Weights of a small GPT-style language model, trained from scratch on English Wikipedia.
Size: 8 layers, width 64, MLP 128 GeGLU, vocabulary 13247.
Architecture: RMSNorm before and after each block, rotary positions, tied embeddings, capped logits.
Each number is 500 + 25 x the weight over its row's rms, rounded and kept within 0 to 999. Layers, rows and columns count from 0. Numbers have three digits each. The size before them is the row's rms in percent of the matrix's.

# o: layer 5 attention output (transposed), 64x64, rms 0.167, rows 14-63, columns 0-31
# v: layer 5 attention value, 64x64, rms 0.213, rows 15-63, columns 0-31
# q: layer 5 attention query, 64x64, rms 0.188, rows 32-63, columns 0-31
# k: layer 5 attention key, 64x64, rms 0.184, rows 32-63, columns 0-31
# gate: layer 5 MLP gate, 128x64, rms 0.216, rows 0-65, columns 0-31
# up: layer 5 MLP up, 128x64, rms 0.225, rows 0-65, columns 0-31
# down: layer 5 MLP down (transposed), 128x64, rms 0.152, rows 0-64, columns 0-31
o14 122:510491469488541517460518489460520506494477497463480501488511492538515548498464489440542530497533
v15 122:424523514482477488531488479511506495527439523470533532503510469513517524527492468502541489496499
o15 123:440538524495466478502498501510531481508437494499536525479509473514514513522482486511534496496527
v16 124:500503507499502513534493489530515568494524498512433502500525531481497492509486540454450569484475
o16 113:501518512510498510540475479526526533514537499504443499511538550512489504505470523495456548453467
v17 120:495489433537501475502471500503483466482548512497481560510451487538507501520482469500477485432503
o17 121:522488447517496482477470515491499488499551496505494549498458462516490499525457476501473487448505
v18 114:492545543519487478548485504505448472402488493461491522520483528502515480490495522483501481533498
o18 106:495526528504490517566485502486472487421483452458501530540480513514528510495480481484495496520505
v19 115:443540521484487504502499530527469486540506514529455514517514466506511503446491501479500480474506
o19 106:448548509476481495484493524527465499518484503521454506519531441496505527470475507500495493464508
v20 123:459510492490476467477474427517481461538480477542504488524465480545446494476492498482486517471501
o20 120:488533500507482475481495461528477471494479477547517488506448473465446473486478534473499515495484
v21 114:442483513475467518462526491526503478517519504470502506530540502486514483474463523523458508502484
o21 110:453473501495475500453513493525492496522520511503502497532532527480512475485477515531463497511504
v22 114:517476535512478488488562515488501541548504486484515496508437485497519487480489502521456488495472
o22 109:501477539525477506499541520479516555554510490477508486493445492514508492500500514528461506507499
v23 128:517555465446470460487492509501496497505510501525509546511528493522504493491494504502525480486503
o23 134:519520492447484456485490509482521508498500507494500535507512516491535496483520526488506497513500
v24 113:522514540509514510552454512486537519508495492494437514475547497497529494492525468512493483508506
o24 108:526505521540507500554460513502545498479480485513458511476518492486517496495540468515505473496516
v25 116:523493448474474495514542491519439447530486505508450506506506497472515521483503507460481489508494
o25 109:520488475480488529522530484536432461534487499494454498484506530459530478490504503467482495502503
v26 123:505494520531477538557483519494519455514495515493553455498536522503517514496456534497449526527514
o26 124:488504496527474529549478486476490459519492527471544470521531495512494529498472490503474521525508
v27 105:503465480549467484477532528500513448532447492457447461502512526479510485484500475488479480457505
o27 103:514472480506466513487521545515527439513450473457491450522516505494508525491493479511476466459507
v28 118:547538514505499495446507491518523505427482518498456456552524471515510484534489473528485487477494
o28 110:542546515500508526452505489523510500429481522499479461564503487504503494523491484518483502484517
v29 111:520506480487496510526491480540489513487488517494491450487495459498490481484479539519564473487476
o29 105:517523469491499487522501469558485521480510517474501472512502466489504510483471537514571474493458
v30 108:550462520451462509451437541497468506521501537482482526515481521512501512499476523515504490486535
o30 108:540455520464464501467437551504450504511505530503500502521495515510479530484523534504510492506543
v31 117:501499489473514477491480467496509446523521495509467491519568466520531485549537490456505486490473
o31 113:501526508503514491484478483494522456519502489537470484495553466509522469521525513473507487517481
q32 047:460504531528483502502489511496475503532536449504480496474487509497491482479506522507534500526569
k32 038:463550525483488487510506465496488491512511477490516482490484526544542515474500536494509504571496
q33 039:485533508528493492490524513483494518546528479482538543462494510514509475521463511488513534483567
k33 042:471534543479488508484506490498486527540471482468506542502510536540537495507497491476488469510501
q34 058:469503479514464489528492441523475516506521470496498479474498498510515508518503501456522468510531
k34 055:484464507488494522518504494460476504520510476449501511466525527492531476487534497497510513522513
q35 048:473440489512539503491539502456513459466560509484462550521510506541481504502469498500465493526524
k35 049:503506528535541464505543496515505509487487450513523488477473471503505475493454491439505483459513
q36 059:502484517497582506468509562491520463534549540493491529518507507483470469492488532497522514509496
k36 058:499466475549493480484528534522500510457492533550496510505481490499445478510460524479483508498503
q37 055:510541493541484495463491471517533467535495522488472522458482477525542533495511504567494458499488
k37 039:507488521503502472498522484494538517472521478504505469478472471504576538503449508484475485501537
q38 076:499477484481574499520492543500455522473453455476489505515507528494483495481506519512496519512499
k38 080:507508482501499491502463467473496484511540517476490498488509502482456474508543501491505495482495
q39 076:535543469518480497491471494499543494549529532462513538506490516503478484520502469534494479501500
k39 097:489466475531510464514533564523513482489478455527504512504484486528472490473496530515531503503508
q40 081:499453505491520518532543544457470527470484479509461470507526500518496488508454550465469529514516
k40 122:488508495545473520512488529498481485514471548551503484504525491541473495509498514523526507501489
q41 107:506502463513534474534448476519474500471475464445493501523519495468529462469516503541473508483500
k41 100:485510456491519481485527507524498526516502482446519515487524527564517504494528488523515525542494
q42 118:485527493495470520487485530465529528468506487519552494502487490513504499486532495506464487518491
k42 119:493520497515512525468523501481485498514521500489499501499496470465447550518493474522520512518480
q43 123:506518467503476490520545518475519551559497488506514547460524484523563498484462461492511503534511
k43 118:512461524475490491501507505488482526515516525534500475515496432496487476496514455504473541512538
q44 122:527482499451512492501537486491492462477491487541511489500538479538501484492507407499473504448475
k44 120:494544525481461462479474507484455513490494527512524487470509512518524535519492492503507539543483
q45 117:498490504519538500485462471474476494522499476531499494466494520456510482502425559504510507502475
k45 125:529495518532512496512501493490493507507493455516477501524493478461474502482439475501496494531469
q46 113:501493522573473498439530509506505494495550474509487516495488499489470504468528511506523471499529
k46 120:510514482502455506489490540511489510481520495515531475494488479483493578493510460468516492461452
q47 112:529476544475503494455511496506456487500450496517499515549481514491513474532511507482529509504466
k47 119:495471528505480470509475516515450502470473541506479495491494486513504499506473499512493514496466
q48 052:442517538545496497514492500495485516522515481458487482505518530527507462491478535488538526490527
k48 041:486537527504500486502514481476492511531506454490525507472463510500517457502498538491494497502502
q49 055:542459504497521491487491481490489505471436515491514518513520479476494494531511473513502516464414
k49 048:528467473525544516493503543540498496471463514528479500539548504491464519511516463495490510459484
q50 052:518480488499561499500503522512485501460483505452494557531459504468516524501502465533479504494486
k50 052:473517477506487494499509522504499517492455490493564459503507499480540489518531461514489521466466
q51 042:531473489516501487491488513518479554527464512522501482488498543470515481478478530458493533510525
k51 042:489478483493539550527500556491448503515459523486485556507541505468469509509515499489461507533486
q52 055:505477498468562499532497548481465536453467495498519495514519505471472479482493527470514536505473
k52 067:544489463468500528490490521487488499531481538492472551500525508499456501491554497527451530504475
q53 053:525514464480486504506521521500555462554560533510477535526538485503499472505473517507534489518505
k53 064:492476489545531467480529516501495522489472458529511522488472488488455452499502509480494490492497
q54 059:473493524505482506481506458519464510479476470544490490473494488518553545492524499528474494511499
k54 076:463479526451480490534498487493533479444499488470519429486504491499561531472494509480535501489509
q55 064:507456535477502488504501517511490539496529488550548482487470524501491527476503490455540497527499
k55 071:482511476535477517482494472528465479511521529515490544533539479559454494522550473533507509508490
q56 097:431539495511509475481474474499489502491472514510514513478489483458496520480561509560503483487491
k56 071:475518547495534529529486461483510502509483541508510431497555493475524522500483523506519522491486
q57 100:479523516530507496493525489498497488493445458518460473469444476510512507536525528457495506470514
k57 113:519472509491473498478474510511537486456519523466530499464487456554538519458537522510502501483497
q58 109:520492525506481503509467548512524535528472545514520457527486514525504463504488523521500496481514
k58 116:510496513489479500492495485537496474484473492486515490482503517503517452471509502501488506520473
q59 111:484483472513518526543494483547541509505483523485488511476495473472494495549448450504485479517496
k59 130:499446489467564528494495492531487501487485519521488512440521505538493516505444495536504462495520
q60 116:502542490527521506512477494559513501491557469536475493497498513540489478507491488486519528509505
k60 118:528530482489516525487511535515487496494474484535495493512522486519469460474504514499514505529524
q61 110:506483534471487464499516512493480491454497436461462514510514535463472508463476532472497493487528
k61 119:516477518517521462509475540496521488516497450504509482553507508484459543517488505500516478498540
q62 127:534482549537509493461493529504465508511478461527490508471463492502478505507520500462515497520544
k62 126:497534499501515512496528504520496498483496445509499508465469496468487476512487488494466485475537
q63 114:516513494489471515511504499458525511509515481479501496502499479540493525516505528464519510495527
k63 113:498517495514508478516508510541530496485500447497517476467474514487496532513503487499500495480522
v32 082:486516483511478493513503496505514447566547481506507453502533497500527520495474535521504525486494
o32 082:505521489503468491494489520524515502498530482515527493501509499507565490508519504514506497463525
v33 083:508508490534495494456534497501512510491521442498466463503489525478509509515471532503481474512518
o33 087:503494488503504503482515498480512503498496482499501504529513490524536467491505492513494512530478
v34 088:549484528518494488505475495528517484554496431479483512487474459491437473474492499471489462482530
o34 086:509490527503489518486492486535510485475497514496490509451482483487482408509502515513501501492507
v35 082:521546512531519480469507515526533447457512478460495476518504461499466503485457501477499538476489
o35 087:505545499519491502463497493523483473478490503479499513513498496488488470495515507518505510517487
v36 093:480505528469505519475475484496468527526506515471523480496539507513529496529512506514512540518498
o36 122:504466498495501563507499476513473521516524503461510471504519508498512549503485491505523511499486
v37 087:533497500503505472529538490522533502533528470515498505472501513505451548472507530484471500518484
o37 083:505535497499516487506507497523545499536505505533510509507491479519519481489521515489468501504537
v38 056:503543553490506506480457522505492501515501484518491513511500494514516502467512477478432455545489
o38 061:486476515493526518484485523472481492508496490601490495499497524517482528506474483519470504514526
v39 073:500448473501497511496488484513462519435553523464487541507492483492530508496531514493493505525491
o39 075:489477489500518464508504496538498488491513501545502512532495439544488462500512502518500497504547
v40 073:471515475458527500503506545488513494536526485508530489498495498484510457529523498517534529519486
o40 084:486518488508491533497494532499487474488497507522486494460507493522475569515510519500521512481452
v41 067:530484506474469504474558491515514506525471463554504523525493501459496524531504534541519516498532
o41 088:496536492506504413488516522505486487502477513547504519502485509475526495521535504507509511500486
v42 078:495490494469570497510507494476479458515503539497434473512488479513478540467496518547505477509506
o42 075:529509510518508454506506546521477483517498492461507512533504464539516528462499493520519525518459
v43 083:520509500527496496484490475449538450441515493519503545492467450490477474512488521472552508541508
o43 064:504523508481507518506481484455532487466501491495515506476483493466518457520492548499510514525503
v44 084:548498471466457475517494519520452496474494524503472493499527488500551503493502484557502508513483
o44 103:515487506464496495524505465496484506495527531495486484469513511493533535499483470505491507511504
v45 072:483492481497490502474480464467513520525488522507466485497483490532524500502550527542509496530500
o45 086:508483501523493550484489515502516513519499514551500504501497483543491468484508508500508503502480
v46 084:491517488478443516492476474459525481488517556520490499509512518513547500475540513527512496525506
o46 087:504465509516478480509488507501497492482490544514504483494514491554526507482505525502500512496503
v47 079:456533473482489477477537469508481478555541483521508524507481482469495505487501529509464506477507
o47 088:488487505474471456482507486529507498516513494470508492499495502519546561490533499507491500487495
v48 087:538525499526499483533494496576472483497541468503478482507473515440505501482517529495512522488529
o48 097:517544505509477503491494505537505501472504491533507502486492480472537566507508488496492484493533
v49 075:573484471510476506541526482465495490524461474526515519490486512514545506494519478463501442465511
o49 071:517486482513471422497506499498481466495474491566510512488490509519541457521498489502499489459497
v50 076:499521454499467486485511524498526517507489495498501490475462466478458464525522467503516464503476
o50 084:504513487472494400491500493490511499512458524472487505421498514512487514512474491515489482495469
v51 074:493512490465494490504492560495499555521475495501501456489525491468441466514477524485492497533517
o51 070:515503482491479472463512523523540491507508473493512510495501511457485524510515503493491449484505
v52 064:515532552491521506490503500532510553510508537497516537479468485503564489533548526523497491497457
o52 059:512538508504527487516490495497494538533493500476475529536501503518526491515477491505500497502478
v53 089:486477522504496518477495527523473485551441528466528480499491504526498498537552501510544514490482
o53 097:503550495503517574493504494504486489523483495502507500520498494484457507529499459493502491479509
v54 076:481480501497434497496542501496513555469504542501475482505487535503445485534483495454494491501537
o54 079:499522492487472411499513517471480519493517523454489481503507528535472496507509499474503503515474
v55 072:544517505571521495438478506520516489525508539501513486527498467491516511477476501478476553485519
o55 083:506532504510506464453491491519509486491500489460500499499502519481517406487525505491483513521530
v56 101:490467476493490517506471489465458504528489535503471482496515481526505495532527517496470531516463
o56 091:515505496508486532489499484508500493510504470468502505498504538536507522521496508508498486497517
v57 087:458497490512465482502516480504514496499522447481489501521455491511473508513487482466539457531543
o57 074:482485501538476415518486489499469496498494514514491491471513510577472462540478510511544513493490
v58 068:472552498523532497500512529482486532460450514496468508502563527529492507545527554551497489483504
o58 072:500504483507521455487514491490502509505513474478502494599515508470507458501515513506498473497498
v59 071:509524493508507493507489506515482520483533506448530469501511479508473489504455469512504499498542
o59 073:517513497503491603481500489525492506489489522507506498465500514535519459498469504520500496514518
v60 077:452561552500499478515486482511513487477452498520454485490470485503461487493476512498484490465477
o60 095:492508524491517423502506499519548480483469491484486506520488473538481495484498525483487493496493
v61 075:510544532531563477476491485489467493531494520482536525482514498464520498487495538536479499479507
o61 074:518475515522527455491474494480469499526503508460519494517527486497510533495502496518493476477509
v62 084:544501488526501471496486486448521507477526456512506491504464460457514511490486492506500451505552
o62 109:500516510493494440480485517511499509465491499528508495457492451486544454487518519499487493498505
v63 084:494485476537512463482535495487494505481515461476482501474472489521515509480505480542466444534491
o63 072:506497486503541495476513522545504499470496468494513497469500499568492466486513517518468489506522
gate0 103:475506516553509465472518512493503536491486515477507514509449468510517529472495505476466482489470
up0 085:500449475476510533506438498527541481530492512458481489525492553503455493513502502526489476496493
down0 117:508510502545479488494493561498513498515488501488508510538487455535517497456510515515513527532474
gate1 105:504495495510527460507528551512517484496488515496494482472525513500495492456495513563490533477489
up1 099:542538489486507504474472530489494518481441541514489489514500503509514526535496540474514524534523
down1 088:479533478470471547485523474491506473498497479523480535483483532519476508538476483511525463517557
gate2 098:507500498489496480481533514501532504476539514465509505561453480468567505485537512518502529508503
up2 094:536462501492494494459496530458517526471467519546482532511464515535537489509538497503470529490463
down2 089:494533475511514542508514470509478503496483468511506488466473552467490499545504453494491487500483
gate3 117:482533485463438463495491471485511452488515475506503493478500492493543533515541500473498461507501
up3 118:512569468468472493524495520483527489490493503527502500518511480518499514468526501494505455471469
down3 101:468457482520513511520475512472487458535474505517476479537471498495456509499523535505487475474504
gate4 097:504540527512502543466519476491480517501526476486487538537524536512507510490507546498512492527501
up4 095:501505512524470478468519477506558500535509467480510520448534513463491531505482496507478455536501
down4 097:511456489483516500545547504496500525470491487481511445537507494512496516480455473513490475453531
gate5 098:498463520493480490504530543476455535516513534523514524462482505456471441492502490537493530494532
up5 103:476506460502489495512510509526512534513477513470478533499451477475507492533536520497550489500476
down5 092:506465520526506494536474495518524525543547542511511488473503491503500519485500531534507514533549
gate6 104:500494481526471520516504485497543497525534488489531514504498515513476533510522514467484501512530
up6 109:507520492494537499521484488525502501560533502497492529491501478558500511470494483449512444521482
down6 104:466509508538486509495498497494482519515553498471478524489531505499498520504521500434500536538486
gate7 097:526495499465489470487498501442519483488498489557517484455478453484530505441496470479474524516501
up7 100:502527545528464532498508501500481527497527447521498452502532537486484478518477451525514492510498
down7 115:500498525515488489479484499507526515491515504492522496468492504544513469502524520565506539524524
gate8 109:479513528483495511548506499549512458478552473496482493522499499493537507459498544510490484525524
up8 109:481506540502514443482488506515517538503542453487486508501505502460517522487486505536507533525486
down8 100:489483507490515475521514548517452527525449536524482530491492514530495477524486507528533505537512
gate9 097:498477498501526479502497498483527479497473507526529493475538470500498485496466452519487483455468
up9 097:464514485498499560509552513466507504535490462518466497486511510499496506503522522485536520487513
down9 097:457506522467537484535501517459509502528485515486490487472518533545520496501506517519516512524485
gate10 099:468484485526492493483512450466494503507556464468494538525503495477527503518505540508521507562520
up10 108:531503491530557459508481444475517483525482486541518476513466507518499515502488480504453438530486
down10 108:492484511487511466489524516537514493487509481521446510507478481495504498453514492467518513540483
gate11 097:494467432521505477529531486502496508528481495503513543491490509481519455516548470504488448471479
up11 112:465482524519451494482518517509500498471481529493517500497459463487531508528552516517504523472476
down11 099:503498514517490497528504490503511498504466481511501505502482507423540494514527501513480463486506
gate12 101:474470484485506502526526537526528490466488506478472469474462488476517497502500503485475544524468
up12 109:527502525464478493500528495479517508474502490470458521525518499531485553481472453490499499547501
down12 099:499528499499462519508506494506522502464466495463468479487527464492494496499505525513489475495459
gate13 113:461521490486499505519515526506535496489468506496477490456484510486480524500524451475497528523494
up13 108:478489479464522480543522490561549463504458491499529515471443515502493511532536481489510486480469
down13 099:500504511480496495492516522491450473522503513475518520502523534501528458493547510503507515521470
gate14 100:475476484485500484543425490537539536506482469461459510510556473491513508476464492515551502482485
up14 111:466523504523519495493522529470508481444489494487492501484448521506531499522509551514491495506470
down14 113:483478499504468488502447510568511527475490475467482525458543536522475543455488495502520486521494
gate15 110:476533516513488505481457501497500512567531454502529477467504464540506516469473490511506506508506
up15 110:510460494529532539536508482490473456509523510533518477534488566521486448504509513522474481480487
down15 109:453484482487487476472504526492512542492525518481488470512506513458488485504534514489563440475481
gate16 090:471481467542513503465502529545504500517472532502509520525482490496575479494504482498505481469503
up16 092:524480515464458543507488494500544510495497480495500489525519463506420480456498494518495490484495
down16 097:516502492488500523541461472470496557478523502472456536523482522486526488516508479462490514522494
gate17 093:522522508496492448452485518468484478504525478545523530496457476483502488458502492499485484461476
up17 101:506484527482539476521540492467514490482494491510485495479506493457509540517507509531480498526513
down17 110:492501530499459519477469488512497511495505514541502482514485481497496490505510521485481497463513
gate18 093:521504492530480523477518525523535490474521507509504529494494516458486510457469498525496480541481
up18 098:497497458529494498497487495477501469481477513527516528537468517493508502489489509512456458487495
down18 096:470498481479510490504497485542487482536474502549500517528486488524495492478529500511472500488529
gate19 102:489445481446480468513518486472522511453488525513466488519469492483509464486471468541491500512491
up19 108:490482525528460502455472503517532500583526476463479500466509483488484528510457522506488529517503
down19 111:464514561494493483488490497502509513558529501456542467481488503467527498481527531509501514504510
gate20 098:507518500536501542474503518539522487534531498514515521514465518491545484490443453487511494476499
up20 093:493512501481519491520464475463485457501516438498511511505528464515501496502474491492516515431502
down20 091:452508530465474431493528501499522503489481513505550524475500480532555466462514509500451531493514
gate21 107:488488523484506506515520527525492482480448483472516485499523535473489501526480561462515501502510
up21 099:494571525516541483535501498511458481536490506468533479480509440502484547532516495504453496507544
down21 096:551519493496502536469489472500502502537521528500475481506475488488487477472506480426522522530479
gate22 102:525573489505516496509466483443485487483489547496515491520495470490492494538521474487458531502491
up22 099:530495536542501528488496504504521478489536492443535468515477510516470487541484479509523519507535
down22 100:526512518497553494533503491460513449464509500480491482529498451489527474505495454481452488487520
gate23 109:476483519478496524510546472544494524485488486502505533503505504476544507538500576511473496487515
up23 127:538520487485459512484506488479499479492486482559520565476521496520529510434494475509521525475487
down23 108:523535493462442484471503484488497464556494501491528490484510519511516495505501501542503517555485
gate24 108:507507504503506510523520481522464501475522472467505539509484492466507473534503512474540489451520
up24 099:459519495493506492479503489530506538489477486441486506498448435501474549534503527486500484464510
down24 098:532508454495520505573492516483531482538476526459502506538530518517528459496462480481489491500518
gate25 102:494451536528436490518494508539501493523505453544491513490480561538487515534481534480522521474468
up25 103:488503481480479542545545522500464520467516473525509518532492504497530495513514524474507494516494
down25 103:531488518516493435489516544543495539497502498511531511471509532526500525517479532534513472485518
gate26 099:517486479508487533502510541494504525508522464521526534515482451494526491470509491512491475480471
up26 096:486540464535482447506485518521512495467479481538509462452510488488536528497505499464487497548507
down26 096:493465527519533509489472490503498438536483474444491512527506509525509495463527502526483512487517
gate27 104:475462473490523516541482470514487513575480495493518507466539492533484505509475495512495443487522
up27 088:499487488498437493494486483470483531524529445492489500499524491485491497502507485546506493526500
down27 094:504496509524468508471493488519477505473475503533475461485489483494475509524510506485539504478485
gate28 083:454477500495497544493492490506492528499482477511464515460473504551546523519475502506478467487483
up28 094:499543515480500479468457498516523513474503465510519495475477513533549502495520485529531514510465
down28 091:508509501538495491539527496468495493520498495463493494594494483462459525506522486504494469492498
gate29 099:445459506454526463510501513518515474472481500510488519496446500496510528521506476507505507475489
up29 103:520494487537523513491503459504479496517524510498502513507487509527553561535513513483514514448517
down29 102:516498519506473519506521507453442547515475499508501455477532522491492504506488493452440510467513
gate30 109:470489497512450501503489452484475546465484485513471520521489495475495505464473471481523501539521
up30 115:520515488494506496508487520492448513487471473493483508472471462528486438534508492488443539525495
down30 110:482513495480500505489468499505472545491477471465517513460552517469528489493546461516503562517520
gate31 106:511486461516520518493472501505459478492501495462491485472480494500517517494526517484512543492523
up31 108:515480509492496500522536461466554485493515492487504470512493520459491491478459501498475463476497
down31 116:492463480545511454509463524502512521476507504537489486520515458515529485504475514524505524525497
gate32 093:466517454489489461463487518428486515486536462483531469501502481496506473492500504514486500470502
up32 102:512471471470501473488521505521516505485515465541479465519468541541482555478488493526525486510527
down32 099:539547490493496503550511474490465500477474530523513499526537496457531481525516468458519483512470
gate33 104:541475554465484485484451508475462474532475500470501533516503481504488469514483495485529548460501
up33 103:520509493512494500485442488494470489539508483483549462510491507539518447489503453505493539480486
down33 096:524492464505533521503525520567541469485513495550494511478487510515493490488474489470464446522495
gate34 113:561510516524524525507535488496476457543521520515509533471515505475485499508511530506506475516515
up34 114:501514529522484548460494504523542461496534523507519531528475482500528537485552529517511499523471
down34 105:516520458481474543483549489531498492508484432477516464497488514471477550499466498502499501492460
gate35 102:523527477514478510465477532496498502556555477557475537527506457496507468498530504465514522492470
up35 101:500493536488520501461511523500510498512488462561482514466516483462492488512497537505487454499487
down35 094:508502499545511504532488508458498552516478453510520474474499479486493499495500506472538526505462
gate36 092:486483500475506482487503482512476486428486528494488517530478483505537488535486503466491488478488
up36 089:529516500510501531517454493513480495516481451539500509522465466468500463494488501470510506514523
down36 103:501505491514460486482495495518477509507486525502464497443511515496470506471514493519532497495463
gate37 087:457499484488507519555514508545531493478499528538538489557499506487516531464545511497520499484517
up37 094:514498533505540501519478491481451519546454466506468514485532504527537488525473516497492459500495
down37 093:533511527521492514489485523486523481517497467461494500449482520531546485508473543491453471506506
gate38 090:494514536519471468475492480526478476506467504470536517507466492500504536527544547482530507479514
up38 082:492522514517480517518514465505500523490516520452477481525483521503468535519474488448525523502517
down38 092:510513497503467406472479513494502484505498491466526516507503542502516505534515509480496508485496
gate39 112:473535477534464447496494495496550484470513488514523448485476562501507498499518483486517519465494
up39 101:470488463513476513487499499462528489482497489505503503511509552516531483516503517478528560503500
down39 101:487498495468519514494504478483474497492521489537495497455527466527509482520518542494492511534529
gate40 117:476498460501451531537473464489520506489500503516483505475541520474507500481526509490494511527519
up40 104:519500449541462534511499509524487498531536502517488479546517480521489481550531462526526485549531
down40 105:517484502498462484475540506515491488540518507520455426534506512482513486498506490478518485526487
gate41 097:517512521530535507495454482518474515540513520479547515548506506474538502517485532491522502475534
up41 100:496486510495553480500513530537458492530511525496515471499479535529471510536513485496479461499499
down41 097:494535509488511422498502475507474519528501500457484504484499536447499475530524523450447494486496
gate42 113:483451511504442496473530486531521498457499550503449505485484509514485483563540492516521516501448
up42 127:458464445507516507487505494496496497492498503461431488530524526490486484520505481515512510507476
down42 114:431469462543462551487557494530465524486490493483473499507476469489492511514511504507497506511478
gate43 109:492501515475442500453508485468497554474510481520524536488489460463530482519509518543435476502500
up43 100:469500459487488523480540496455501528458510475520553499473506449508534473518492477538514479485481
down43 097:472456496531549473541548467473491500535487527492542502506488496494498484511507469492466498496490
gate44 106:488500503441491545458492501503471483513486499497495499466522476517496501470547498493475537520471
up44 093:502464532478508487508488452517492490473492484559481494502520459459494531487468496488462477545476
down44 099:483513484521468510449486498499486475504488532492500502457496528515514467478557546474528528526509
gate45 107:523493492509511502476474507499477495507531489456484481529502453504496519505489526520456529538500
up45 090:523484529500478476489517502531515460448505464507516508517492501481506492456515495520478514492465
down45 086:507471490559485475505506492514527523536470495559534522473531486525486508483462512535440503507522
gate46 103:500500484541509497478504515520545516485489483519490547463451481476478502491495501529505458536514
up46 093:517500497424479495490502481470477478464483484521551508512506550496539445481469474501505513490492
down46 090:509470502511536493496504513516489546449481537485496554470519515524490446472529482517513501511457
gate47 097:482482464481489505435520486489500500489479488547492499531462481502511479482497476490492470490488
up47 097:518506488515458536473533463480510487457479532483488564481500487547495455522462517521489495520508
down47 105:501522532504503503528464521481511494529520515510536465536498479475511536478553500456505513473509
gate48 111:546521475453463496470485453492520504520479529514472504531508495516525530490509492494478517505501
up48 106:496485517463473550514512456539503529503502508504485490502467473523483487491459483504507476545510
down48 100:462516535516498467464466512475479496524532516518496534506473474536517496512554505479511507505481
gate49 103:523492532493529479511468523473476504497478474573515514493484484508532469482464461505524462527462
up49 090:501517487497478557552488522553525482521500515490495517513482478541507525486529469500502469470490
down49 096:500470502504491487515510483493505515527523522475483490544521498491480463508534512491493506526481
gate50 090:509504514488529494460470524461491527499507490542487458498505500462524456476471501512497529487499
up50 098:508499456537488502511526501480478477513463508532520535495524480490527515493479489546487454507458
down50 111:500495532460517470534510493500528510492535500468477486514505523501542485466527531498485489495528
gate51 092:495505495497499482465531534497510491468509533538504548538498464508517465505546488488491497499457
up51 103:470490514501475529474483489445510544510528489512505542477459472493504476534502553518490486506492
down51 097:499476521505517502547498487520515495482517464463507492506487476496500485510475458489498514478518
gate52 103:522527506492493501472531487498562482490503479538503531506477483502519488467525531527480482531534
up52 098:479478503485519501559477498501483539497537520443440488517523524503459510474470468484530511533480
down52 105:520525485483521473463508471561538455493511488499523512480461486505515439466506552494478508517541
gate53 111:472447487486503500497547525495539486485454494548491518506499525512535502498503487451518483506455
up53 102:488536502508494511505510474481517507468498464487516523490483550514499506492428502475502470473514
down53 097:524535513496507467520476500455461480492511487489482500496532530502461482544509514483483499522567
gate54 094:519504530500493444471510493493504478505475469516509509525503523514535525510475495464527495475509
up54 102:466479529498479484495497471552473496484519496489517494413471511488519505500551491482496508513460
down54 097:508505510528529524507493511468512512518496474542497486579486477463502513518499516482483501522540
gate55 116:507458491532505483504548470517492506489479511499507459522517471494531487532536518463507515490482
up55 098:517491522501514515503482501491501482537437483486460474516505514539477526486474500517483502486488
down55 103:523539550476469533508459526490488477506472506490484516458483521573510511495478490532489469504514
gate56 096:516466508506538528482497486505468515515467476490512532504479471480514513476460508493539499536488
up56 091:479525497449528443516468518479483532522489453471509511494477508459529483461477481492484474502526
down56 094:501493477550516511518501541474469538502472507507504504505515510507520508488503519517520496514463
gate57 100:472469491475546519482506503504529519489479486519495491504519470486526515529500500517460511497479
up57 096:452542529539508479474485520524517553508478506461450436477536492517503481457498523517506488507495
down57 098:483535514509494485435506507478501467505519458519497504515527506480504566514490468538509512503451
gate58 105:482497516485502474454496483481491495468439522547469486519475492474453518490518460476465498501492
up58 097:507467502494486537554523500511503494496471504507487521493515462527507504484473475513456499483441
down58 093:495499459497499485443525457519507497524443507461485552481512552515514513516503483514508449521473
gate59 098:481498524496550523502521528516485491515465443533493509477454489492482490535492466515496508511476
up59 097:526520507522530488512493555527467504500496470524497498484544552525463472536497536511517477438501
down59 099:497477524498487470446470502458537529495485506519537489507448492516534465427534534526489508529493
gate60 114:515531528473456533507540505474551466496494505470455466517499521504468483484558509485534507512513
up60 112:501526471527484504457494512488498535447501486513512533468508495489489500544543500514513490486495
down60 103:533531480524505499472526466491447560485514480517493545480490496504517497490479486494536487515486
gate61 091:525505509478480501475475478499539480464523429530510474498482522512483519489513474461479507477519
up61 101:474550475506496485522503527505512448501510462498539468504520515490458515490515497498486487523513
down61 102:483489533510492505483501495496464495490493521498501477499547494506496479482534501521542537479495
gate62 098:505536505495524502486495510474484507517477460574513471448511459524504467471496495472477492486498
up62 091:527482471489506511549503529549522481501522515468517544524509535467474507495535530512514491518495
down62 117:504454498485493515491508483498525494539519510534489503480486431509495459520484521503523473447535
gate63 095:478524475501530550452498551464481483477458534509472560493524500486486483475495538504493501499488
up63 091:466490478500538466502510501508478518472508477543496525496502493517495538530485545498485573538490
down63 101:520470525458487533488508499503529520459513480453544457499497500497508554503472487502512488447473
gate64 093:575531501530499498482499449467463473464495476486490462503488495538523519470490520512483499505497
up64 097:480560512486475479454528523520489531501475481510531530500504479525518488499538482463496469500448
down64 093:509483507518509466514490461508497507534495497558517481465477546492516465527474495508456507480537
gate65 108:530502489525495522439477533461552458527507499478547507529526537501481498486457503479493541479492
up65 104:495503484514460514448463486481499478545520517479546448503491499475532463504497501500462506487498